Part of a small language model's weights.
Architecture: learned positions, biases.
Each number is 500 + 40 x the weight over its row's rms, rounded and kept within 0 to 999. Layers, rows and columns count from 0. Numbers have three digits each. The size before them is the row's rms in percent of the matrix's.

# layer 8 MLP down (transposed), 768x192, rms 0.291, rows 354-361, columns 0-191
101:510532551448510478561459527521540523470555486493529503518505498538498457493538548485483483489513410522538525539460477476546465465567466436518483495501449539487507504434455506548528472571522526419499487554583495485490556524523503550489524523551485517493509559508449536511599511421550546485394555559483489530480469501505521402493532586518469500467414490517516504515501501486525454481539486452488509505517432520494438521514464546505536490518449447443505559461521497480583562443548617523462516467480532498416509441464509476434551512447524424535521470446468483569524446435478532497
098:430541404482508505554490509557481525463495434535507516495422471441576499526545507485515530459466465474474527498592516502553452476426467506505489488451542448477475486479480529551524528540447439468550455496508582529552428486505559526484484488489517475471438578395448512484503543518511526528502513514489368495506515560526518508462490491482445503513511493503558481477498488518479552561506465546437540550537490493509499532516472483439414489466522458436459442509598521438437484530448569456534496572467554494515514565505529549539516584510473416501518450511449522475470505497479479511
088:425548485467457525513475446506459475487499473522479479532483516466436508460535495489562546514408493517486477576490465481419505481538489544451541384478530538458499497533468521474523550484580524549524486455521471467485419485522484517463457534566553507475447523524418439505447462575560452482485585479525537446429510513421476513475482500542550516494497477505544503483554415467434474505580499443529495522523521476478502492521569453534508479491442521566557510552473518484514553455517524491509354505605523495457497510508512531459472480463518470479487562529451512527555483462486489477
110:582543534531537510480483464516474420543508537519484474488484456490491507470487498456569527585507549551474500587443519538505498549483545491490479555425508491516534491534448462452563518444545448527523518460505504518556479496469551468497572429497513533563510411542462411462499457466485515445447541512456468513542480502449464492469502574442477539542473492540434446524464476490429546510563501514384509437477488504445554500538517489462553519487524458459465471532538463515449508441496494451539493448539492490463486543444452455498470521445541480524454540411491534508438483540450502594
109:590519521472465521507481467521455473456501477370475540529466500485487569532461505530507543519460524494507513512521435574469479587503579526449490558446520548489477462534470539535455513467491501549552560471464571504465427439474409487559492506458519506590485585504581420521492564488487508489567495433473508490566492505534526538404506522529536511535497485497524509475484427546494503454430473485495500489477478542507511461475567475516538494496545513493465439487462508490522526513531423514488477430506483497506509531496484502605485465561505537529392453522434510517443526442507513455
101:523552464499482532502496465450474488519517450467502589436525487493530493459579490554476534443478453496486542469459453485505499454479522526483560472538490520465500501546442578530447465498466502424364522535465455502554489489540475475464483497473497553422513518488566507519513442513542457470568535558465584446536595469536462522465544526548533493573535503498514475534482531523480511508566436576565460505548490503505528596499499498495556501478501396461418507496535466497514516499456503548570495474514567418507468544534458469469523553482567522479476473580480516514509547480472509546
100:509505443508521516509516470504486453434523491430488486530538489415463490451488495546509526560477528455521537524519534477490457521525478506538554516491461519509510502546493503557480514482479511501502504480448491542427456516484432567414480442534511427494458462542469445506401498532523533569494533487475545419438517444422473471519561499539578477433453505494504443535467471476479592485495549447490486474499557577421470523562474599508552558450536474491552458455476492509476554488498413509487533538558529560436475452505485539500497479460392480463503420557483535493564490519494501518
087:566529493512470486516484536556479491470521511526479498483543466481514462495471461509539568502504428514511504409475521550471549509521560493491520515509494499491434517517487474463481492502456537532507522483560543502506450534461430466510455488544493440493515457508504439454514460461484547574473482421418552499513400484495560503483532541424551480451447513520406521529479456447487540445492477517507597464446554500600503503488519486489534466508479616491452583574521493455496581457504527537533543596564447529543474545525437498400458446561477470501536519502490542488511495483506552494
# layer 8 MLP up, 768x192, rms 0.289, rows 355-361, columns 0-191
105:519469525476509467523571511501536538524449496489424484477521527473452515508445464464449497467470522454554471501481446482456483504540563498446411500523450530416544555513520467437456494501506423496539511478582531473484517500539440532485571570491482479475490499558432444457483475541533511480427555537459562441510525456450503455464479514504447513555489535474530515482483482449570473513441590469557450475465578509472502486487546548561614490496469429459556467497415497547497498490589461534485551529455487535536473528489468479469472404543567478470491466468506472549504505516523471467
095:558522531477577488439490529518513447523475516485540455540496506538566561533521491535454454502543523501548530461568482535588567548467515449529416532552538505529514503474417481508494446541451495449471519510482498528452537464494517476591529519519457516487489565499532495512526557479432503449507434456474474624594455512514548501519458486466479495456512512544507515528497605485461453523435440456427477484503505502518509489505513532536526511458515453480485566541482472487539427499499528526489542493458453473546492560545427462613518488495421581489545482531492546532515504464479458436
109:530536541544501462505530538533462549500482469532504402451450474504440461485587441546544483505483415482516491530575462512530497425509546517505445495502481503497485462437485486397484504403473552502505447473490524525491440491468469543513484583521527461505561472480466446508533503480430477457473505528488435551500493478539449479472480464498462513547435501550465483466519488504506516521509527453441565557533509566512533501463460523451498510468517510547525450553618528491492524537546417454520453530542451471441550508578520534522459440462472548471541553550485500461560444495581568491
102:566514556492532522505510478474464466482495422480497516470492519617497520479457495486515511490507498477452522426480526478425592473469498589481481483532507498589489520491549421488525416437505518482539566486512476487501495459494509516529531440520460473514547490544547495555529558535543506493510504468580585535557479543441456423499564534475496438509493560481482480481476540539576594465512421516428494546500546451516515493414434507529530486573499462512453497524528434536535510437543464423523442465485458518527483502556523525495541487512477569490478422497527541438545516485508518451
099:472455555498462525496490481456475579486530487475483577526494424496500490499502501479535642507543443470504559530521455492538502474473515557482434463476445517498488493514445534458486524458513538546608489496435507574541448515432473521533488520560448502539412546478519514535514480536516478554529512441494518547470504523430502509506471494495516472514500514482482500501440437520454514529505443549418492540559538467462543479478512473408475496497539514439480500497487445459461576493502448477429557475426455549513498561477488557501454434588444498581481508591500508532460493441454519540
100:477485514501543472559531529518490504620458545536447488452539494510525486513480521498519517487536475493453492512562470514481511438522423520447514483503515519478571505527485500476514503605452490416530560546507391529535482522449517433557539498615511515498467566396574442566547527505514439514513444452420479489548534518473451536502575529575460534498502519444481458495500480457486537538484490551456464443523509513507494498541372488462466501470525504544555516494457488510531513483542469499491494528504503485522492519525477406496475452513537459438550510469472507420454462473498573491
092:527572523449556494468512526521518563481439462500512504438552484489540515497511523525518522472473482445541491520520547453477539500592546522555577448527507526575517534506459535487408560515491570434542473479584570611501516525507457506492541427509458506421561457378471541505516479492387494481478503511528576468475450497505485538426468453535484483523525542538514511465446515512504462512495490490566525542474482460451574511493517548523538527477501529402578442535507512502500539512545527485442482497472553493500541561538484421498453501458546503506464472520475456506517481544498484470